config.toml
norm = "layernorm"
parallel_block = false
optimizer = "soap_variant"
Each number is 128 + 32 x the weight over its row's rms, rounded and kept within 0 to 255. Layers, rows and columns count from 0. Numbers have three digits each. The size before them is the row's rms in percent of the matrix's.

# down: layer 10 MLP down (transposed), 512x128, rms 0.263, rows 175-185, columns 0-127
# up: layer 10 MLP up, 512x128, rms 0.252, rows 176-185, columns 0-127
down175 107:135089156102071167140136107160165083105106114104090186171173115126128161091184131140155105144196086170159187122159121126101075132116083099114086193086177153073136165110137116174075106162162122074127147124109139104128140187115137092133146173140111135140140143082136175093102078188063111175143112096137142113141133142174128165107140088108114141117087115144148062122130081143061113096138
up176 102:153148137148112124181156166126124124108141110159144188162110067097138111154125107161116170128129100114121186077105135183203168132131160096140116124117122095161128102179137141148125178130131146127141144097173125225170085161107155121097143178128139125110098148073140139134110132180158152111169143063119111020180102125106110115101060153111131112121077102123135090114107179178139085176078
down176 100:112116088081123104092082146131111070158152145202129118137144189143134061117074121125067133155105140118091136152103176138142154122137158141142081114126173149119133138107132090131116101167147101137169154149127174168108091123128100103133143167109103093148101085185156121087142160169141129166213091163076104141122152136079083095177133117175156220195125180154068102093105126159112144141107
up177 107:063133140206147126113106086100111060114128120131094078130165184084160095116098160106126140104167106085174179145117093136169131090129162113084122129146100146091123128077191156122131073160186144152095131126154130103130100101115119081168121091169108151123112160145182061058072132180199117159141119140133100162143095177152086162104169150176157162137103139111093139147130107158130128139084
down177 107:148158126132195069143155104127155125129093090145094115131209139111129135151139124051120145124114102196169083085123140125087163120146164120112104141181133083133104083094122141165194097171149108148103166126114107047196117114120113121184116128114130074111117147159106101159109179186107134115155098190147154103110080147113124130134127135157145165157058122111154196125098124203109093157154
up178 113:153145069082103180172174131133137118138130154169175125142098134149092115151147144149124136133147149096096166131160121110125082226111185088116086139084173115111073120106090057176149129143136121127115160182168132127114109120179096111115073174198128141110131184132138134130075117156104091157054143178099164158099139146166178142106140198147097091132124097110178128125136120091135112135064
down178 118:185057137157134165134131140160113114090093143137169128156150125137044154112118146087117134125141132062164103184163137099138123163158143044114132154121109121134127135073146024156173175098189107134149182100087080085127192139134099107157088121170136131128175155135157159092149111173089149135109133132085132149164168140134129158110154159087122114167169162069154085166120095109150099120120
up179 098:115115118099078126130104085125125154074124124139125136133186179086144168131119119184127147134155119168095136151179148140091110097111125098116195133112127117128154122114110128110109135101121142161135115106172090142169099102166074137120112139108125148144094131055137143175198191152082188071178136120145145103155097189138076134134117125131053128099153131120224123112079139243156141112097
down179 105:134164147096125065142134149108215088116095132108121164114152135119119142159076096114131101103134113103071157063024097099138156161144107076106165142164131145126118158113128119089165163197111152155109142161147163175178138148106085118118112099119174058148144132119201131167167146161141059128100120166089086117090106129118222142145157142111122124165096103163131131165085139128119125143126
up180 091:120109144108164173093136109181143143110208148124077137114121096135131084091104121103171083124151142129096126085027140107166096095135129093136084080165166107079129098136118129131165128212059141118121138136164119141123153092150178087126130115122102141166152150143156100114142141167213141152117143127145082111114124112153070103080145121113119164173125151040105166118067104095152125173083
down180 099:142112100171123175134105097118127064086164102103129069101135091125158087123089113094131146140182109169148149077151157133169108168054208146183155053135198108120130094105102110094088072105098109141139111122070143130083136175138119159108120121108048133087136110100136152105132126167101105168170143112185121170150090093162122175149113147172103109111111105147149125188138101116072130147120
up181 100:130114137133144107163113129084153118157180143123132091102118077138148147117148162167099090101096108157065173113096062111150072147196164128128178168106065123106118096145134109138121142097158154109159143133048200080182150084160050162081102128099084124173118148151144106077169146111086151136129125102137088151153157111139119181108078082088099162144074126079115083164123112126144107128110
down181 096:138135143143174099171143061130155143163190132150136091118106181142145111134128125129111061088141155086183086111053138091183098119159102172122134060089135078110173163137117132126070148144101105093190121154137120135137172137123118144165151125069122140089092147139213160142077124152098115183080145149133106153128188147087155111118108121110176147179142123084171146055122104133147103134102
up182 087:143151109122171117158089183146100128162176115182159110091115113126117181128118085106136146078172117141047154100118107181117191117107153113108173126131101098141078162160105229110146189150117175120133200131128136135095131065145121155129157102147119115080150099110069167132128135079124095144146158095114064119105142138074069178136183136147123084131124156106114112149063148145143109125083
down182 089:101112063098040108132133139160140120100103117154114115099110133147102121145127165167145096177091121144075143101116177085153105127181152096100110101164136133147185129118110171142157136202131123143095092236136149134110157090154205113113122136148103122122156139122134150131071171125143170051165087116115118125114095101130173074110120130191158142140069093139100071167095102083121165119101
up183 103:125157134154084094103073162157072116102096149060141146142132155157093204114090110160118100157124072163145203131192135092164106095160073127159142113082098117131119137182147171166161124128090130173156172147095109140119144087053110126176101125091071083180112132125114150100183122092162170081134174116154088112136134106144114087179179161091138137135145147155107146133090142099144103107152
down183 102:175066116180082120146080155111169090108076162129128131138160091181168131167140145129129108127151158128140064208188111140156121140078180079142170161140158122174137171134150105182109165128138092140143110114146122076154178148111133111121116171146177129110164097144115143101100071136066162137115198117121193154123134153169131126122158122148139129155121182084118072143169136142171175114059
up184 088:185097074074154163129125105143100144064137141127106177119120068147118108146203077046110158062161116089101086133064132101142152138168128118159077099151143144124139115117142131111121120087120098140129112099131126114155182178153179140126158122122200139220175138138121088138106095154105131138112117076171090165101145110190160166142114089162129127122174157065098113116122132165111111093146
down184 096:094092101165116123073115178138119127115165121148114125117115066143123137157146107111162156098126213103082100100153134128058086105151136157129133127088140092152123115089141069146118158131112107137113118190141145150135166193123157189137137117158105114121137160139206133094107093203179140109102076076113096155039122103134135109101176152187174108154052090118133146119118127086082156162140
up185 105:140128120202126122209101086166127141174122132140152126125170184134098134135113145096092169123137157060152100123069065118125173164162092164167122098140146106119094162127181098150090132131147158172097115155193096129139117086122120099102107127183119113143086153130136065093147132109172091118114088134156128078084174101130130077129039097086120152177131108086119099145121155215135144129149
down185 104:104121080067169100147143132186127096113094136130125159107110077111127170152148176115171079113145125109094149130128100217162072126052081092091108118130114096089136127131164137098136143118118099091171131178150180079113142148133144086168145089119067148161127169104142123103123143162099165114121133105092137159089120191122214110120132136141106076123074147128145144143073041148110142174162